{"n_layer": 11, "n_kv_head": 1, "norm": "layernorm", "norm_eps": 1e-06, "qk_norm": false, "attn_scale": 0.125, "init_std_down": 0.0, "lr_head": 0.00547}
Each number is 500 + 50 x the weight over its row's rms, rounded and kept within 0 to 999. Layers, rows and columns count from 0. Numbers have three digits each. The size before them is the row's rms in percent of the matrix's.

# down: layer 2 MLP down (transposed), 1024x256, rms 0.145, rows 1004-1023, columns 0-127
# up: layer 2 MLP up, 1024x256, rms 0.151, rows 1005-1023, columns 0-127
down1004 099:456404445434478453500441516481493363513518420507484521438448485526497529544418522490471612515569539490561518418473428500428618483513517419547525438547513485402585518545473450466461404575576447520450476524399516503631470455468541463387557607492534455502515471521515479447518490456560477536397462474510552463513567491540507537417422557480544536470418504527546473442565558437506495446547
up1005 105:479433543484491560445515437510534496539511491567532551476447507457522510466462418555462518505499512495600508504472481463521539503507422454437426445484510452526497553597396469475538475559503490547514523533518516514538526595579489474539551474579433531503603550476482495465476446458426501537502562544522477538479468526566503445543469376534583488452484457453591464420561472512468489496555
down1005 106:465422486482455518479494483601480553476441406505418561438531415479442412587437454497528510484574510482550515478452567468445454552553577468570455498546486504489455462431562537543557544610452484531443533499441527534542442561587491495497499525435559646436550462515572458447538562537520472411428563435450580509490531532494466481470444471401486472421674519571473531467482521470504467539487
up1006 112:520419473514521471448551520412459472502526504541545473547501518498546526580455471521461401478505464420473525503584475512584416586510497399529478413636488481511476432471513520466494587458409472548498539470408458522532521519515465450519479557493573608504473484450569566488537521467562472513539503464483490558473551461464568520430555530515519487507499458525495487517514460499513490488480
down1006 103:493468503471385540455450503510570505490480519404449439508630489593450488465419410529418544447556472476462500483486436515478486467560484512580604487541521515523505524488508648614489513560443505457525512551467507498556539471498621467425515466528527385514489536545423493443459486476527601409501532603566480500589459576541449603518445421549396469532476570478552506467455515477476499485533
up1007 096:584492490563476453458524536575472461502584488545464467522479484436387423500491479450500506438354556468543424518505469490498420461515544445569445503600570463486563555472484557571558530554498516531460565569509499470468494513484553541565482592518388549411450512492588405507478581455582501500424385486514397499496484419465511532535491483512453518562517427500494494408500502459554519484478
down1007 095:472536479478484584548457456525441487479505466530412554413561410584354521439543467498529427485551633618533502491459539523465466516577464504563556534477503493474438545435496479500586551445473474539599499564476536563477524488517529519480459561643544546540583616499484577517483496585430461486515526625441533454486552518576539432516470513437483590544429589446489483550598465470533535544442
up1008 105:476438423484496529439477467447531507497396448502553511448541484469450488490460502455539465515571489591532497429467507553556432528446492405498597502479485555447433553440447426447494538451600571482555407507499568463496500528394509390638512471488445532457550521546517466586564537524499480474543507541450446523464640606481459526499529462539497521562486503600524459466481503515501420533494
down1008 110:522523617453492443473506578451499494434525438599517479543546611504433522534427415505463555510367518436530500478560517551482480506419531531470544475445453494430532450510438547547541508513493474615457447486490444464445459555523423493524493537520504514544529441477472464418448423478474401439462498505546620445481511494400547571484544462436456548447447452457529482559449464566566444542549
up1009 097:535496487516456536474506466523516453423486480497485457434526438525452466461613514424567541533571503602512552571490483513494484553473528567480490472509603518568639614491541559475539594592537509492441490510439403464498459454550434496413475491476538544568465492460517452491537491436553491473443516438590559421534619504480489412442564475452464442495489520539624499504510510501466556591487
down1009 095:504506438565564581507537496469500470544508524371529581433498510501541538473539420462496579400454458447526516460503557591590480528496487465413478517399514520460474555444560411506528450501578509468422481442569548506528509549517458558466461507483400552538480578378510503561549547492475432524555442354566459503549530552465481485489447462500576497503496501455419485542458542559505556586539
up1010 103:476514470575521398540466488630421559557521484455502542433516472479466438501453498423546432481511480524533524535593440522457474502415472530479493439521519449484554492522568498518478452455533464543538458533571479529497566527591529482462572435573489474532636493428498543465626560490536537482502536641469441517515488461500431508479588482483463371526573531617463472509486489543541465517452
down1010 106:602433485493459511552482548503590523524547467497501539495497590400431419515520560522494523520485419582442477481485579484532576468537455567462437480496515464526519463482429486545538540547449482448522496530531537588422522589552523464538517527502505516477470412414519526623499476486499467463428471407546463482546515483465476503481532571606485476474464503429539556540488560588481557422486
up1011 106:438490422521517518502486519575464520548556473539536508432560567432482430450436577583561491515432384468584525614563486479574540541455460364542555526561481428479425504607505521418474451490479538451567503471574624452537513466461589467460462484511438536449502505498464481472436568555492545534493514500542503498576542485539627454500461600553445579486516520455447483514454493418537503447418
down1011 110:421445484503462433500514374509500544468417554568477535401478501512501489472511529525515410525518536458542533505456408471560466442586604484508504529451470519462501460518548487465481463375467468515541467483541414569516498530566537410551487503456444457550604582498480550500641557454538454429522526453478513480506510448503479406525590551498480417403515415527512477433481618485430450572522
up1012 104:474459494598512462448500481557504565477520457468576484544489539524398525486560487505497529479328425570461506527467597532536540448458542584473435522497487518540441479607517527544583403459455511423427472483452471435468517513538460512465480449516478514520535546458539389468505478480511542507417482500488594583505566414444580519483457471524457445433433542528510489419411476546473416558526
down1012 102:513536453605510530418451436426573519583563617554553538452552456455641510497483472433490476487488467474476480451476565546473576438602468541454540487505387515524426457508449378518441561529468557446538497489498551527472599522501460449464456488521549507563511497479439544610472544494540507512509536474415507439595527496562474472537477493478434512526540549445495442560497507453522504457518
up1013 098:446423504547496467484514437561456495487433522563439407516552431441504464539523512481478503505491514556486439533408447507537483530419511499502461518537463469446486559573554505584593489564529539455536564460518508454472499453530557416531589489399525452513434556461507540545525451491536568538498509440548551527557521512563452416516512449607437497448451471470389521530511499408512463631472
down1013 102:514489521528518519552462462550459414586532461557414446461469519516511473591547466481506486435498488516515477574430440459515585464377574520487488499494514437517562522518476527544449539580627513527514552446480573572513469495607516560502538533516565451525507485476506500566400475499469475452501507624484506501512547507536518536496537486512522563538513496495551565571457526476504436497368
up1014 102:472528509498536504474521450547484486556520457454458616516548509508439444534479512528455489418494478443482436471474453572457515565515426537539540553505516464467559461520513549490529534542514469533545479466509500529448468432462581573494484456544491405459572514557534514546506538496524496464431564671521489483535550528467508456572517433537480489479409497478565548479444482426492519499502
down1014 099:605498526442501528495536513523468588551488542555524468443452507475491508564425549504599532469485458521598405456443553562554520457483500479600534462589472532551471524438524480583515481418501407433461406512631416533460586536612551425550452551420504551456544555436456466477487609463512514517521442515504446535518483487584501505432497527455513558490488531551483545471515503445552529565502
up1015 109:391450570506416562508475519518499494458494546463545464469513484452446595563531516475590543517508409456462446444484408467443464627472484478567542476419534542511534538451456532673596514439493547539471501531557485453464483585434493532524522443517509518486506572508527503450457515482488582492505536458430467506508446542579524572441479517443594554457494467568465457459514547524533477475556
down1015 106:552412506514454463485525550453466440549588473493511443560431477499579435453556422468460562460463519365495402539536518450496494475475531518428443493526477532465513530471481510475504506451587421553436512418494617529468453523550478424474469495517485413531512487494422484590485465542421563425537494498447456477530549575567444548535479559551557412561549491405490495533476512515435479550476
up1016 096:534523451464529440399493531504497477521430513473455593541483456405580473556488595546486440445519537511459480465654461529394511514502528495476401451522522531486475461519513534504459505528549513402457422440473471420468447519472470408499578567505612575468545425466514549509505547509498478492481476408441567547549500488415491486533482486569572534453501584475508467475486574506523481468504
down1016 098:457413465572499519609411545580542450420552469512449448449441494560527496418398506506499455532438510486580501509402527520485483476574485440550540536623562463425399506524495515477438533443536482563589531428540451582538512510427484573487546422439403550492461547538474493428514501481487645452463454505447467478539570541551401483451435408422423551473553507492487497462549498429477371496517
up1017 098:443504504568491558414445409492456556414557523470512491575438509468513556506554494489495561452535422583505596490468387589532497491563470528402464552505362508489536531512460490617514587476567532424463466471612484367513526501411523519532530525415558459478450526564506464541451505517497490491457591503613429460504531550486455453510549517544539518559484496477501522586466486435611456464528
down1017 102:587470522465512570521444547521411458431418458355438391489427475563483491504524437501505442430497530537406392557431489561529524558556492455439531550539570490493529498536578436533467503577487584470498478524526543473498480419509495469471518555388528500463538519614476590526491462442473640527437531571609496480446520465567508512532446565502585377432535513459522527422413495401481524491608
up1018 109:489419489469466424502437565473482447427457562470460443546521480542471456476555550541473562520498475563463470525481464438485485443494452586520598522540493537444542486564494525479465529534496534448545512445480363501542502403514354596563575453478470420552450472526503404558512601426467608381490446455499508457441521532449526567527470534473478523521512458404573499489499591475492481439494
down1018 104:495561524566470565503445458500460627497462530407531535516517491538567517613383471506508552476513639510575485493486437477546500478606481474560532501536451499473449475512518391424613500527459466511483455489511550480380558492515546441478487455492440495586605525526457487574500411554566517542520483513526480503628535511519516442541528445440467533565534474561392532491489517552461555417466
up1019 100:508576457685481517453503462486430465544500448430574551448513468456498527498513482506357500444404591579531434468621528474484476454539457500514523461540504454522442492543542465441507408430507470421513507601465449471571472461455561514452484565556433469469540483424539531506464539493469357570494469514438485521596559474495526558547529493586543529504562641580492496583532372553557466396535
down1019 099:557504534449443570540452538518411466609522637443500482559610486536471498457575484429600459626483512386469460411495494415511557530437465434487503512530488557421532476563510574512430524498463446450627509478481465480454536467473382516508489453523540557487466467427503525532522468523551583550400439447530519418514569468547461428595448597422478569430444446490401534483417498525445463519478
up1020 105:459526425494486494586521520460509459498422549539566380324401507513470544545400506621491529596484457499377494517457549495486556507515470485516530461398548469570497499461502496418499568527449542476444474556478494478598504508471496519523392639520535515495534457516551488547490556452538446583532531493500496483565431448499578489505445583557511484571433453428476535517506430514465538542530
down1020 106:500478448579472478469488473524597552463515544498525473453468492466408473473494568432532556480493519543474500491510524492483492494421550555472603492473470542423518505486488399510568422483431441472463499531552456523523500534573430492530587453497492504385542455477498567499598578515483590500529466506596503524545574400579471638516426514485527540500468527568562559608520622545420467450593
up1021 098:555541520599561597546514514411433521513497566544455443524567480508437534520515541515459485469502457603495455545524616499588528488467528539494533581484523517469499549437465430479515576560384589441482487506572563433462557500443461569545582396503533483533412557523471425497531444580537453488627551458458481408416494398431431461488512509449478492466488470519499556425494548418499452480452
down1021 094:424466491471539531523484452440556482437518505450475442421523586458597504515361424497610453465448470600461514399398487501446463556497509452538481407553473426480566557487379429515560550439507445531473522553564456520575480527513522555486534488525588452487587475547537585500575505482470452450478566509514513468579581425600483475537479442504498478461490553440539533397475467515488490332521
up1022 107:522519432597499459454410495525529511535442564507465525525570498443448522517548493503567524480476482496570393454441476435494464461424552590528470531491436522398512511424507467531516414426565533410493567500503484501542480462584525468484454414472531513493514490534498497491512476583584463464543580460540513494554494468447410543500523509491455475552620512591414546413559586509526566507385
down1022 099:449599567488501559639458543515440475537455452474552506498395580469444565478543516567505509480439467520507454440550507461471576495584466538509505561454564531543453524585521482579560423507509454563461460539515471502503415448550423538469585441529463466457459494567583430488519521496504527476520487576568539517464489546490464516515426519499523509488462488557551443504417586563482520432488
up1023 097:465440552521470481448505529438422497494552505464582442469452553484454553473494566485537566517463502482445472493383434461444524529542530548438460532468435579413528526368441547550530426478536585510515512520442477508493500505451493522460530493560576556475511494596507589517561499420466560465549458551574473540607466525465492507544463519473581494450472522528619565491411465572475594458459
down1023 102:481534511488454379492549533545508465434556519485478592476461548516466481520422498487571518455483500450519454490570473534436399468499504556493456398546534532440499431539529509522452574597441399502416506494572552561507567466508420473575578512478411489600376588435527565550479426489561521511488478461430501461540497502530471558506532539618441503544469494533527467387492460499373482463552